{"n_layer": 16, "d_model": 768, "n_head": 4, "n_kv_head": 4, "head_dim": 128, "d_mlp": 3072, "vocab_size": 36925, "activation": "swiglu", "norm": "layernorm", "norm_place": "pre", "norm_eps": 1e-06, "positions": "rope", "rope_base": 10000.0, "rope_fraction": 1.0, "qk_norm": false, "attn_scale": 0.0884, "bias": "none", "tie_embeddings": false, "parallel_block": false, "init": "normal", "init_std_qkv": 0.0202, "init_std_o": 0.0, "init_std_up": 0.0202, "init_std_down": 0.0, "optimizer": "soap_variant", "lr": 0.0025, "beta1": 0.95, "beta2": 0.95, "weight_decay": 0.099, "lr_head": 0.00615, "grad_clip": 1.0, "warmup_steps": 200, "schedule": "wsd", "decay_fraction": 1.0, "decay_shape": "pow", "final_lr_fraction": 0.05, "batch_tokens": 262144, "seq_len": 512, "doc_mask": true, "train_tokens": 899200000, "steps": 3431, "dataset": "wikipedia_en"}
Each number is 50 + 15 x the weight over the matrix's rms, rounded and kept within 0 to 99. Layers, rows and columns count from 0.

# layer 2 MLP up, 3072x768, rms 0.0596, rows 846-918, columns 672-767
60 44 36 78 64 40 59 48 44 66 43 44 79 56 36 56 39 50 45 42 33 65 51 44 52 46 35 64 40 43 51 46 34 69 59 51 65 40 65 25 34 57 63 62 62 49 55 57 41 33 49 46 51 69 63 51 27 50 67 40 42 47 48 72 51 59 14 53 69 35 61 38 47 07 51 39 29 43 42 55 52 44 00 64 56 62 58 57 61 39 30 61 41 63 46 51
49 20 45 48 31 53 57 53 49 84 22 52 50 72 58 49 68 18 44 26 57 56 51 50 34 65 53 37 51 74 29 46 45 69 50 50 83 69 75 50 65 64 68 83 20 79 55 55 61 40 48 15 41 46 58 24 29 55 80 83 70 59 46 34 63 41 26 50 66 63 44 42 55 28 70 30 48 56 17 65 54 37 42 60 57 80 42 63 48 56 49 58 26 60 42 39
57 17 53 34 57 54 46 51 35 61 62 61 37 36 46 34 48 62 69 56 61 64 32 72 34 68 68 48 77 60 94 63 38 48 71 79 55 57 68 74 94 37 49 64 53 59 35 34 33 35 62 53 67 35 49 49 30 47 39 67 57 56 72 34 46 38 27 47 56 56 58 34 42 55 41 60 34 46 47 71 65 89 13 26 65 44 43 58 70 48 36 30 58 78 43 55
53 58 50 69 51 65 53 31 27 45 73 71 75 65 19 51 26 41 67 35 56 40 25 40 36 50 48 53 35 36 54 46 79 46 60 44 49 32 52 37 59 80 46 61 41 37 35 38 83 42 35 19 37 58 81 25 60 49 68 59 35 25 78 38 42 51 63 53 47 59 55 43 79 36 63 48 55 59 62 45 55 37 50 47 55 81 51 42 42 47 49 51 54 46 26 40
57 41 08 34 62 36 52 54 51 57 77 41 73 31 34 14 41 60 38 14 53 76 51 33 52 57 42 42 78 52 55 50 47 47 60 55 78 58 31 45 48 51 28 65 56 47 10 37 54 64 53 45 61 66 65 53 31 29 48 43 66 43 35 38 63 34 19 50 51 52 31 39 65 59 24 40 58 41 59 36 25 53 32 54 67 34 61 73 58 78 59 68 57 75 76 60
44 60 29 43 50 26 53 42 59 79 60 44 54 73 55 59 36 42 48 65 42 52 56 48 47 66 26 60 48 72 51 60 28 78 61 40 56 39 28 59 57 31 54 42 50 46 24 44 60 54 60 47 38 49 54 34 29 54 55 71 41 39 42 44 39 47 21 41 35 55 59 42 25 52 34 39 56 33 57 44 20 99 42 39 26 56 45 57 51 53 38 58 32 39 77 75
32 52 62 53 65 51 85 66 35 32 23 41 56 78 46 72 47 37 38 33 27 40 56 41 37 31 72 54 49 51 60 36 56 49 67 50 77 32 56 38 63 57 64 20 31 55 61 65 55 70 40 65 39 37 62 33 83 52 40 39 50 70 37 65 51 42 46 39 44 33 64 49 56 72 48 59 74 55 47 59 38 39 23 35 79 76 54 77 54 77 36 55 62 40 73 68
71 28 34 34 30 36 31 37 48 32 40 32 75 07 46 47 43 58 88 48 25 50 43 45 49 24 77 39 43 39 44 36 45 35 28 40 18 80 76 48 67 34 64 38 96 56 40 31 51 45 67 46 58 40 50 31 28 39 36 36 39 63 46 41 38 60 62 64 56 31 57 72 54 32 60 52 47 68 65 52 45 43 41 54 76 55 27 57 41 58 72 29 64 68 58 45
54 37 37 79 33 57 48 31 49 59 64 43 57 41 55 63 37 37 36 30 39 29 86 59 57 47 34 56 36 58 55 56 35 63 47 39 48 33 47 32 73 49 65 52 37 57 78 52 44 68 27 54 38 55 69 48 45 75 51 81 30 54 65 45 40 38 46 39 40 58 81 69 36 65 53 56 62 50 40 31 36 47 59 60 51 48 54 42 49 45 47 60 52 57 62 74
53 74 80 71 45 67 51 27 66 67 46 47 30 62 57 37 79 51 55 56 54 65 40 27 74 55 36 52 44 55 49 33 59 84 65 60 46 26 63 42 43 29 72 68 69 08 41 24 64 12 60 56 45 57 73 69 67 68 48 35 41 35 48 55 32 65 33 75 09 44 43 43 81 56 73 29 67 33 24 43 50 67 57 20 44 29 34 58 47 53 52 31 29 61 60 52
29 44 69 60 48 52 55 56 58 55 51 59 46 55 76 46 41 61 47 25 31 56 68 34 42 71 77 27 66 64 55 08 52 49 52 53 64 52 66 41 54 67 54 30 56 57 20 66 78 67 63 41 10 51 65 47 49 54 45 47 55 29 48 40 54 60 66 30 49 49 44 24 62 54 48 68 88 57 42 27 74 53 55 36 66 66 40 68 18 42 50 78 57 49 88 52
50 51 55 44 75 50 53 68 70 62 61 48 61 62 87 71 32 67 68 73 42 70 36 52 48 33 27 44 63 57 28 41 56 29 65 31 60 54 44 42 69 46 49 42 72 44 48 47 67 42 37 36 35 60 44 25 53 50 42 54 66 51 40 77 60 35 48 52 53 15 49 66 58 32 54 15 52 47 37 64 51 32 41 56 69 81 54 64 43 53 55 36 49 56 37 64
19 37 27 63 51 49 71 29 68 40 55 53 59 38 66 74 41 51 36 67 31 56 63 43 42 66 74 45 40 58 56 63 43 64 50 35 57 55 47 54 44 31 57 55 49 48 20 25 48 47 56 86 45 57 50 33 42 63 43 44 45 23 54 65 21 64 57 41 36 53 41 48 34 53 55 42 51 50 59 27 48 54 51 35 61 76 56 25 56 56 49 57 50 85 54 48
43 82 69 15 41 57 48 58 46 13 14 43 39 37 39 42 34 48 38 40 47 42 40 53 36 39 69 45 60 52 51 60 60 42 49 50 46 73 43 46 58 46 69 53 55 63 47 50 38 26 39 80 79 15 51 32 58 41 60 69 61 40 45 53 18 52 72 53 34 77 61 51 49 50 54 68 49 38 55 59 48 33 78 38 66 36 63 65 36 42 66 53 30 41 59 46
53 49 51 58 55 43 34 32 49 78 27 68 54 42 49 53 58 59 47 62 34 57 47 70 35 34 46 57 51 35 34 41 59 15 67 45 56 68 65 46 60 40 38 68 46 59 74 82 26 55 63 47 50 33 45 89 64 42 58 51 35 45 35 72 36 42 57 60 59 44 56 58 80 44 63 49 34 56 36 46 44 63 30 71 28 29 62 76 53 57 56 51 44 63 44 40
54 65 70 60 43 62 61 38 45 49 50 38 31 66 51 43 45 54 62 64 43 66 73 56 61 50 49 58 90 30 40 49 53 52 48 43 64 34 27 55 48 37 48 23 44 34 26 65 30 72 53 78 42 41 55 49 35 37 22 65 60 58 49 52 54 59 47 32 29 44 62 62 37 37 47 57 41 87 60 41 49 48 63 31 31 62 10 52 72 37 49 32 87 46 44 57
36 65 45 73 56 57 38 43 45 74 13 45 45 32 52 56 49 69 53 68 33 66 73 34 47 34 49 71 36 71 60 58 48 37 38 29 82 49 31 53 39 36 46 71 33 48 54 63 31 26 53 61 53 36 47 51 33 33 60 53 39 21 63 55 78 68 46 66 53 53 48 66 42 41 48 43 50 33 53 57 38 30 50 53 55 54 54 59 52 33 59 59 40 66 61 50
63 52 44 10 52 32 54 59 54 36 59 74 69 60 37 47 73 55 45 24 55 54 34 63 55 24 49 38 56 81 33 58 30 91 57 37 50 64 67 42 49 68 18 54 66 43 58 40 33 60 60 44 38 43 52 42 55 43 34 41 73 74 77 44 41 47 50 37 34 55 51 45 50 33 45 63 54 59 42 38 59 67 41 53 72 53 42 68 49 51 49 55 50 49 36 63
51 86 37 74 62 35 45 65 96 60 50 62 50 42 65 60 60 34 39 46 80 47 52 51 68 44 55 11 44 30 51 38 55 35 50 72 61 71 63 28 68 42 33 64 58 31 20 56 35 44 88 46 28 30 48 48 39 63 24 17 65 32 41 37 33 38 50 68 69 32 17 38 57 25 67 67 35 37 48 56 70 61 39 52 57 76 37 39 51 62 52 56 43 29 72 64
50 55 29 58 34 50 46 44 54 30 39 45 49 49 47 61 40 54 53 44 64 44 44 37 57 72 62 46 48 54 60 61 66 70 74 49 36 50 36 42 73 41 52 45 30 57 38 57 50 97 45 59 34 34 60 65 56 53 31 41 58 44 55 44 61 41 82 56 26 55 40 67 18 42 58 39 53 41 44 44 59 54 41 47 53 40 65 43 37 48 50 55 36 53 67 52
81 12 51 36 58 53 57 43 52 62 86 35 56 49 69 65 60 16 39 51 48 28 53 71 50 65 66 60 68 51 50 69 47 52 68 47 23 37 54 22 44 46 49 45 70 61 33 56 60 42 54 58 15 44 35 53 54 53 63 54 64 22 73 42 42 54 48 48 54 54 45 54 33 70 40 68 73 75 62 30 88 49 54 42 30 80 56 34 31 35 56 57 62 62 68 31
39 55 51 44 42 61 42 31 48 18 63 44 57 58 48 83 52 33 44 54 42 52 72 14 50 37 61 63 48 42 24 46 67 59 13 54 73 40 50 60 66 68 52 64 62 18 67 36 57 38 35 62 38 73 58 44 32 46 78 67 49 34 50 48 46 50 84 82 73 47 54 76 60 28 55 58 72 36 78 67 48 51 50 53 34 45 21 39 38 59 76 39 43 65 59 59
86 67 58 08 29 57 60 52 45 58 43 52 83 59 67 44 39 89 75 21 46 60 63 69 57 50 49 57 33 68 62 33 25 55 42 64 49 42 49 43 58 48 59 67 15 69 61 56 23 53 52 33 59 23 39 36 27 39 66 68 64 60 50 62 46 52 72 38 53 66 25 48 74 39 51 64 43 58 53 37 62 40 75 49 60 91 60 33 47 25 59 47 32 31 15 42
70 35 66 39 61 29 43 43 52 55 50 12 44 75 40 65 50 37 58 50 45 54 37 53 57 41 31 34 40 47 41 63 87 28 34 57 07 46 39 39 35 60 51 57 48 79 59 66 69 50 41 41 57 39 69 51 70 50 72 49 30 56 22 40 81 65 66 28 54 46 48 63 71 54 46 49 82 54 65 57 69 58 45 61 55 99 64 53 39 52 83 48 23 45 44 45
44 29 46 46 27 59 53 63 20 55 26 30 37 52 48 36 36 52 47 54 45 32 49 42 65 44 43 19 32 29 40 66 63 45 68 40 52 29 41 26 61 49 46 44 42 62 65 55 54 35 63 35 47 43 45 29 54 30 39 55 67 51 52 53 39 44 41 54 57 47 46 73 40 49 67 53 19 52 45 68 52 35 62 56 37 64 62 76 25 32 38 73 56 52 39 18
22 14 52 51 33 67 43 30 76 75 43 48 35 45 49 48 83 35 72 67 71 56 76 59 56 16 47 71 27 35 55 78 39 30 48 48 70 56 52 61 68 50 58 55 60 47 53 51 43 62 40 54 51 33 55 43 43 68 45 50 71 46 77 82 28 30 52 57 63 40 50 29 50 54 47 47 51 50 36 51 62 61 37 39 78 61 74 38 43 49 41 24 52 68 47 36
89 58 48 49 15 46 52 54 40 46 71 58 45 72 54 49 53 39 68 28 49 52 62 41 61 54 26 66 61 48 48 66 45 59 25 61 64 00 50 65 36 73 56 32 74 82 25 42 62 33 17 61 60 76 47 43 50 62 31 59 59 50 43 48 84 71 49 67 55 34 37 49 48 47 58 38 45 53 44 48 46 53 43 59 37 72 53 54 67 42 59 62 72 51 44 50
53 52 74 47 82 62 38 38 35 44 64 59 43 38 17 51 70 60 55 46 51 52 61 78 53 55 67 48 34 43 73 40 45 43 64 53 40 46 67 40 42 63 67 35 57 52 51 43 44 49 69 59 52 41 65 40 49 53 54 48 45 49 52 43 42 60 37 54 35 60 56 52 39 61 64 65 50 30 75 55 81 71 32 41 64 42 48 44 41 66 50 60 62 62 69 70
82 18 33 50 61 42 40 42 49 66 23 34 71 69 50 65 61 86 33 43 64 65 48 47 32 50 45 56 71 82 67 38 65 79 65 61 60 55 36 28 53 47 33 62 78 43 50 44 34 44 45 64 55 36 66 38 53 47 68 53 69 27 56 70 44 66 66 59 39 59 43 65 44 60 42 44 38 63 33 50 55 34 36 49 58 65 57 39 70 63 59 23 58 55 94 56
64 40 39 62 54 29 54 29 50 74 40 47 75 51 40 48 59 26 52 60 43 44 59 56 49 68 19 53 54 72 41 57 27 45 28 61 46 47 79 40 70 60 51 54 54 41 46 68 10 39 51 61 53 50 59 61 63 72 91 36 53 37 67 28 53 50 12 68 56 72 52 62 81 35 69 42 51 67 46 77 49 51 44 45 63 34 36 75 53 76 24 37 57 39 27 47
46 53 43 35 39 40 82 45 59 55 56 48 66 41 53 39 56 48 11 24 57 57 73 74 35 68 57 73 50 44 85 26 48 30 30 34 59 40 58 59 62 29 43 55 60 39 89 73 37 43 29 38 65 61 70 66 57 53 43 56 59 45 71 54 46 32 57 73 60 49 66 48 44 71 68 60 16 66 51 65 59 60 29 54 45 39 57 55 39 58 53 53 49 57 58 29
57 28 53 63 62 55 82 37 61 47 57 48 72 70 71 65 39 38 63 72 57 63 49 44 38 80 40 53 55 58 50 39 65 31 86 51 60 60 75 50 42 51 75 47 63 55 63 60 55 75 85 66 79 51 73 66 52 45 50 36 61 42 48 57 48 38 36 39 81 22 33 52 71 37 27 26 69 59 69 63 54 45 15 42 76 58 12 31 50 88 75 77 32 51 66 65
49 42 67 53 78 41 90 41 35 71 37 57 74 56 58 68 59 52 62 62 34 36 26 68 67 19 38 49 17 27 17 50 41 08 53 38 36 46 60 62 32 45 47 59 36 56 35 26 55 64 61 43 43 44 69 59 36 19 20 47 29 48 71 28 48 71 64 54 51 44 44 61 49 36 41 55 59 23 69 43 48 57 21 45 51 56 31 23 21 24 43 78 54 48 28 55
44 54 55 57 42 51 21 62 47 47 63 32 38 67 68 55 20 18 56 41 49 47 62 44 55 43 40 69 31 35 57 57 67 48 43 61 44 79 32 70 52 51 65 55 46 49 71 28 34 59 54 41 48 31 46 81 21 40 38 38 42 35 53 60 51 71 51 40 62 45 32 56 60 58 62 73 33 28 37 46 41 41 56 83 91 50 35 34 50 99 57 50 39 62 54 50
31 30 19 32 52 49 66 56 73 62 42 36 75 29 29 36 67 15 40 59 50 55 41 51 49 37 65 53 58 62 35 57 18 40 57 52 64 24 90 78 52 69 46 60 89 48 38 18 26 62 45 38 59 51 44 47 60 44 38 56 56 60 46 69 41 36 42 56 32 35 48 57 70 91 45 45 33 53 82 33 57 35 58 56 53 22 41 73 27 29 71 53 35 48 43 34
53 34 67 83 42 41 40 63 50 31 38 35 43 28 54 42 52 55 75 41 55 49 66 37 55 63 52 65 46 75 90 70 64 48 65 52 05 61 43 56 60 52 81 69 54 43 12 46 43 49 54 37 48 47 42 35 43 51 48 61 45 08 52 62 26 17 50 55 62 65 47 46 36 39 57 72 70 74 13 66 26 38 68 22 53 57 48 44 40 57 45 48 50 34 53 38
29 80 62 29 37 48 50 34 50 40 46 45 63 42 43 37 69 64 21 57 36 63 65 73 40 72 85 52 41 25 52 30 51 37 48 46 55 56 74 48 55 67 60 75 63 56 46 39 53 55 65 26 30 44 73 60 49 72 49 32 47 69 49 71 48 59 72 52 56 44 67 46 69 70 27 37 50 37 55 69 63 67 55 36 72 50 33 78 49 12 39 42 65 63 41 38
39 57 47 69 71 37 50 60 48 24 42 44 67 55 51 69 33 48 56 56 75 30 53 81 58 38 39 45 57 21 55 50 58 52 59 20 44 61 62 28 31 64 43 63 59 76 62 58 22 50 30 43 76 64 48 49 41 35 53 70 29 63 21 33 67 36 63 58 50 37 57 35 51 33 73 34 74 81 44 86 53 57 54 42 55 43 44 80 30 42 63 52 42 58 42 41
66 60 44 59 31 57 34 37 68 58 30 69 33 85 61 74 55 62 63 53 37 52 41 54 58 67 61 43 42 51 60 69 26 45 37 12 38 50 60 82 51 41 63 51 37 37 41 25 68 50 48 44 89 76 40 61 49 48 59 27 68 60 31 26 79 65 54 51 59 54 40 37 46 41 21 53 48 68 70 65 77 32 54 62 74 61 51 57 28 19 24 22 57 38 40 62
55 43 57 21 43 63 56 41 75 46 41 59 42 59 43 34 28 53 58 57 54 50 52 34 54 89 47 84 52 27 52 60 47 30 54 29 41 44 26 26 60 50 53 57 54 28 35 42 44 45 25 26 61 30 50 75 47 30 07 26 45 48 44 43 38 15 54 54 44 75 47 41 61 73 36 43 57 56 28 43 48 68 39 42 44 36 62 51 44 20 33 50 65 39 75 40
21 56 49 68 54 35 42 44 66 48 40 61 49 31 59 56 67 27 49 36 47 75 70 55 38 56 33 55 48 46 61 70 40 11 85 42 53 93 46 45 27 44 18 51 62 63 32 27 39 50 61 26 40 57 31 29 52 47 35 44 27 38 71 75 41 28 17 66 59 58 64 46 85 51 53 57 62 34 29 55 58 55 52 38 74 64 52 19 52 33 49 34 57 26 59 27
70 49 30 35 20 85 51 54 53 32 52 46 39 38 45 40 54 51 22 37 42 59 33 72 36 44 63 74 64 50 46 43 38 47 64 51 48 59 50 64 31 35 35 46 57 44 66 22 19 36 62 53 51 78 43 46 51 62 50 41 75 18 57 55 47 67 52 70 56 49 50 09 35 48 43 41 10 42 50 43 43 52 59 42 63 47 58 49 48 67 37 34 36 66 27 73
65 37 63 50 41 56 76 47 45 49 45 70 50 79 52 30 53 40 59 51 55 45 49 64 65 31 67 50 48 50 29 29 51 47 42 50 46 57 45 54 67 45 53 39 34 42 46 39 52 51 52 57 50 64 41 55 58 01 65 59 54 43 69 52 17 30 54 38 51 60 24 36 66 53 60 64 33 37 38 43 17 55 36 47 43 31 60 28 46 50 48 68 36 44 70 54
64 48 59 27 58 67 46 37 51 48 61 37 39 38 31 56 70 42 17 70 53 69 16 32 51 20 38 50 33 38 53 58 42 66 40 31 46 27 54 42 49 59 55 20 42 37 39 43 39 74 64 51 39 53 42 66 34 79 28 48 68 50 47 51 19 42 79 24 33 84 53 76 65 90 33 61 67 47 28 85 38 27 63 40 44 55 53 42 43 49 43 80 35 44 09 26
30 89 17 59 54 82 64 40 44 65 32 48 40 46 65 56 68 51 66 66 46 51 59 39 39 54 37 54 42 42 51 59 36 38 28 45 40 45 19 34 50 41 27 67 41 49 50 31 30 47 27 58 53 39 72 75 31 47 56 68 44 61 37 52 37 25 49 46 46 82 56 57 52 80 55 50 33 47 22 56 51 45 46 17 26 58 42 29 56 16 31 57 45 33 36 50
34 69 40 58 50 63 17 44 65 32 45 72 60 73 51 56 44 41 55 67 60 54 40 58 52 66 49 40 50 38 67 51 32 43 31 66 47 60 41 38 62 60 70 58 45 51 37 68 56 51 35 59 39 35 66 37 55 42 15 43 48 50 45 37 40 61 57 46 42 81 69 46 76 36 39 30 60 52 82 25 28 26 40 40 88 72 16 91 96 41 23 70 63 61 57 44
29 75 48 40 51 61 49 24 38 41 44 51 48 48 34 54 54 45 67 75 44 30 71 29 54 69 59 64 09 64 33 35 42 46 36 42 95 63 40 58 69 45 52 25 26 70 56 48 64 36 74 42 49 65 55 61 65 48 74 46 53 43 53 48 37 39 45 48 34 46 55 48 46 54 68 33 60 63 55 41 59 92 58 33 45 23 28 69 52 46 36 52 43 71 49 68
57 44 73 34 50 62 51 18 50 56 64 40 41 22 63 39 44 44 89 49 24 45 53 46 72 42 74 74 56 63 32 27 56 58 66 42 49 62 55 52 30 61 43 45 69 68 51 61 55 64 76 49 49 42 29 78 26 35 44 27 56 52 28 72 34 46 36 69 61 45 60 85 54 61 43 71 53 63 50 44 64 59 60 20 27 43 25 46 61 40 55 43 77 60 60 47
42 54 44 25 63 50 56 44 86 59 35 45 42 78 21 40 61 54 20 43 49 49 52 49 65 52 19 54 65 62 50 64 48 51 32 58 59 13 79 34 60 48 55 33 43 52 31 45 46 38 23 34 76 48 35 42 37 36 52 61 77 56 45 52 58 49 62 40 23 14 41 42 39 21 52 75 63 53 34 68 33 28 67 66 82 57 48 62 76 67 03 37 96 23 30 39
52 96 27 37 37 57 61 67 45 25 71 57 55 21 48 39 35 51 28 73 42 60 56 61 37 33 79 63 36 44 44 51 32 77 49 61 59 68 42 55 52 71 57 53 31 31 69 43 53 51 46 51 62 37 22 60 22 39 16 72 82 59 59 48 36 62 52 43 60 69 54 24 46 42 47 32 22 30 51 58 58 70 42 47 25 46 21 44 68 43 59 44 44 27 88 45
24 30 39 64 77 30 46 60 49 60 43 47 48 59 56 63 78 55 69 46 84 38 47 57 50 46 54 49 75 52 25 36 70 70 39 65 56 32 57 24 66 54 63 43 36 38 45 66 35 68 46 55 52 35 41 49 39 59 46 40 21 46 46 47 31 54 41 51 46 50 41 39 18 68 20 45 52 60 15 46 67 66 75 52 39 64 78 51 49 45 56 52 73 51 47 47
44 53 42 53 49 68 70 45 37 73 27 58 64 48 50 21 40 47 53 45 64 69 52 28 54 57 59 59 51 54 49 57 51 62 33 26 37 40 29 69 64 39 74 48 24 40 56 59 63 46 48 62 62 53 43 48 37 68 24 61 30 55 52 43 70 28 47 34 30 65 60 30 59 27 50 51 69 41 61 65 46 49 48 31 44 31 54 54 42 53 51 22 20 44 52 69
53 37 59 35 62 46 49 42 54 32 54 36 86 27 52 37 55 34 40 42 49 31 52 39 14 57 48 34 42 73 68 13 30 37 34 63 34 60 68 65 68 31 61 58 43 56 27 22 61 41 34 30 24 46 36 49 40 62 65 43 48 47 66 33 70 19 45 79 46 31 46 53 49 26 45 57 43 59 61 59 50 62 38 70 34 55 63 61 41 65 34 39 69 34 34 70
39 37 45 50 36 44 57 60 47 58 69 38 61 26 63 66 42 35 64 54 23 56 49 41 48 70 35 50 58 43 70 47 52 58 63 56 54 59 25 55 50 67 69 65 71 54 38 50 32 43 64 46 64 50 53 60 58 91 78 43 52 59 51 58 59 47 47 61 65 58 52 32 62 63 55 42 60 50 44 37 57 22 30 23 53 69 66 28 62 55 35 59 58 43 44 48
57 49 25 83 50 54 55 56 42 27 51 40 52 16 62 09 38 67 39 81 32 61 68 21 55 25 56 59 38 57 62 38 52 92 58 32 68 45 58 64 45 55 30 37 45 44 61 46 42 38 77 30 41 42 51 43 75 32 61 55 56 34 27 45 38 54 44 57 32 46 43 37 43 64 72 43 69 80 71 68 33 35 50 40 53 69 65 57 32 60 50 29 76 45 43 66
49 46 45 64 46 75 39 43 47 63 76 60 71 33 53 82 51 30 51 39 53 51 39 41 62 53 36 53 53 76 42 60 67 39 54 72 35 09 37 48 67 56 68 30 43 42 75 80 48 49 26 46 40 55 32 61 46 76 55 44 43 45 48 47 49 50 52 57 41 32 56 55 59 38 42 25 47 45 43 54 62 49 46 71 24 63 43 65 40 60 37 48 39 39 39 15
64 48 66 48 58 20 26 44 49 77 52 69 46 60 59 37 47 60 63 35 56 13 49 39 42 38 73 54 43 64 52 41 35 48 63 57 46 34 38 79 39 54 46 63 69 29 70 76 31 44 55 46 74 49 30 63 65 46 55 43 60 31 48 81 59 47 46 29 39 54 42 51 41 58 59 32 36 50 35 13 55 62 73 34 32 59 56 62 47 25 59 31 48 56 73 46
50 31 42 46 46 79 51 61 56 59 34 42 89 28 37 52 75 49 42 51 64 57 50 18 71 52 61 47 53 44 40 48 37 58 55 27 43 52 67 38 47 41 45 51 26 33 30 56 50 65 50 22 43 21 60 44 59 59 82 64 58 37 37 21 38 48 43 56 53 69 73 33 62 37 29 69 34 32 34 44 35 29 62 56 43 37 33 92 66 50 43 58 56 45 34 25
59 49 18 35 61 40 26 46 44 62 60 50 24 64 55 74 29 50 36 49 44 29 54 63 10 40 20 31 41 55 50 52 47 57 83 42 74 75 52 77 67 67 46 49 39 63 65 57 23 07 61 47 47 59 52 43 42 62 57 44 71 41 54 63 69 53 53 65 62 04 36 36 49 75 16 58 53 45 54 42 29 60 50 89 58 56 15 47 49 55 30 51 69 56 41 51
48 39 51 45 56 43 83 59 53 76 31 62 46 82 31 32 29 47 60 26 39 48 83 65 28 53 37 59 27 36 57 39 31 55 73 20 53 39 44 46 44 35 60 46 42 66 53 50 62 45 61 68 52 61 30 41 42 42 56 71 32 44 44 28 65 47 51 64 52 38 30 27 44 75 46 62 50 40 67 12 56 48 58 48 72 56 60 26 51 73 41 74 38 64 52 61
43 47 52 58 27 46 67 57 54 61 39 59 59 37 58 67 37 47 74 36 57 79 53 39 64 55 45 63 47 24 99 55 54 35 56 52 39 52 51 48 63 51 59 47 41 60 45 57 52 68 66 79 20 41 62 87 64 48 43 25 74 49 62 48 76 47 45 46 71 62 81 37 71 51 31 34 41 67 73 43 73 70 37 38 57 44 36 53 50 35 47 55 49 38 79 35
31 46 46 40 42 46 27 59 25 52 39 53 50 28 54 92 41 27 31 29 32 71 54 75 71 58 45 48 44 59 32 50 38 56 42 59 47 36 57 22 51 68 62 39 65 52 45 60 46 53 45 66 27 63 51 67 61 50 60 71 61 40 83 61 56 38 73 37 42 42 59 43 60 54 60 62 45 36 74 33 61 58 54 45 87 49 47 32 73 65 31 57 69 44 33 70
37 40 80 39 52 58 30 24 58 26 60 49 36 60 49 51 49 64 22 36 43 35 48 52 47 40 46 59 71 56 64 50 81 57 53 62 62 60 48 45 67 89 72 34 46 55 37 41 71 57 68 40 48 47 39 42 41 66 58 38 56 57 35 68 46 64 62 35 65 51 53 37 60 63 59 59 64 68 59 55 55 63 67 35 58 47 40 73 39 49 66 82 44 41 63 38
46 35 78 25 47 50 61 57 16 72 58 46 48 50 62 37 46 52 68 63 28 44 70 47 43 50 63 36 41 47 50 61 54 48 50 64 46 39 59 42 39 73 51 32 51 48 57 68 72 68 46 47 36 41 47 54 43 58 28 76 43 38 20 58 52 56 48 30 34 55 31 47 68 57 63 76 40 18 53 35 62 50 71 46 72 23 33 53 38 71 84 37 41 84 69 68
23 37 54 41 28 64 47 40 65 76 62 61 32 61 40 51 50 32 26 44 61 48 72 49 59 54 41 54 47 29 61 32 50 43 67 59 54 58 30 68 69 41 68 30 66 37 59 67 51 58 61 45 42 48 66 50 80 46 33 47 08 90 50 26 40 34 65 30 53 58 64 60 39 46 19 66 42 44 21 55 69 32 33 57 30 46 65 35 49 55 46 58 64 55 42 37
37 54 51 50 88 42 25 41 43 35 61 57 43 13 34 54 57 17 50 37 69 63 56 23 42 13 54 33 55 39 48 23 65 45 31 60 47 57 77 47 47 67 43 59 56 82 32 54 40 37 54 44 59 47 72 59 60 64 32 54 53 51 36 28 64 74 73 56 62 72 62 42 56 50 61 37 51 34 47 37 31 69 45 54 30 35 54 66 65 54 26 47 49 30 62 56
42 56 28 27 50 52 44 81 51 45 68 54 52 55 77 26 63 44 59 44 75 77 50 40 38 61 39 27 53 43 54 64 43 62 57 54 63 29 69 52 43 61 74 76 50 54 20 30 35 53 20 32 56 62 71 67 50 66 27 51 53 51 61 57 57 60 44 80 48 70 54 25 58 44 69 59 27 43 51 40 82 52 61 41 41 87 60 31 51 39 45 46 50 36 35 60
48 48 53 30 36 16 80 43 33 56 41 61 36 68 23 63 41 73 23 56 59 00 81 84 53 41 26 52 51 62 44 35 48 56 42 17 43 50 42 55 57 44 35 56 64 42 54 17 51 23 54 34 43 40 31 52 48 46 36 44 51 35 65 41 49 46 40 24 58 70 17 64 68 54 60 38 48 45 39 39 45 67 56 42 38 58 52 36 54 69 53 80 38 47 48 60
60 53 68 45 18 60 77 51 47 53 38 55 94 58 54 58 67 64 66 42 61 41 39 71 60 47 55 45 24 59 67 74 51 52 59 00 39 40 32 69 54 50 53 44 52 52 46 95 61 42 37 49 74 38 53 57 68 18 41 65 63 83 24 47 42 48 59 67 56 43 39 58 64 61 54 68 38 45 56 35 24 53 37 49 61 49 47 44 68 30 45 48 36 38 19 70
62 74 40 36 52 69 45 47 47 66 40 34 65 60 44 32 46 51 45 49 45 46 56 34 79 67 67 27 51 67 40 59 85 54 66 43 60 63 52 71 63 45 52 75 42 58 48 30 36 47 24 99 67 75 56 35 25 31 44 63 46 56 67 45 47 59 79 74 51 51 49 67 76 37 57 17 75 42 48 24 61 53 48 46 33 59 54 57 44 64 74 61 45 53 39 57
84 49 24 16 64 26 40 35 67 39 68 00 66 50 53 61 35 29 64 51 57 40 67 21 54 61 58 51 77 55 55 18 58 53 34 73 48 54 76 62 62 69 55 43 56 39 46 27 15 50 55 40 46 53 55 46 43 91 71 43 26 74 72 38 75 58 58 11 37 79 36 46 26 59 46 50 40 39 59 77 49 85 37 84 78 50 55 52 67 44 14 39 55 57 67 64
35 38 39 66 54 39 29 66 39 39 77 51 50 42 55 28 69 55 12 43 48 40 61 53 56 62 65 45 51 61 25 54 50 70 55 60 56 59 53 30 67 56 38 57 71 49 48 23 37 59 40 68 64 63 42 81 87 57 31 39 23 56 39 35 72 48 56 32 21 36 39 75 52 57 53 45 41 78 38 62 57 37 59 36 71 88 48 48 61 39 62 49 69 40 69 48
68 26 61 41 20 57 53 39 33 72 51 26 20 40 43 51 10 65 43 54 68 41 57 56 17 44 55 17 60 39 62 43 35 79 37 53 60 49 60 68 39 60 71 37 42 55 35 46 66 63 43 35 45 47 45 92 71 64 70 67 31 40 41 67 65 57 32 39 47 37 31 57 45 33 34 67 12 55 11 53 46 52 49 37 42 36 58 53 72 48 61 44 26 64 63 31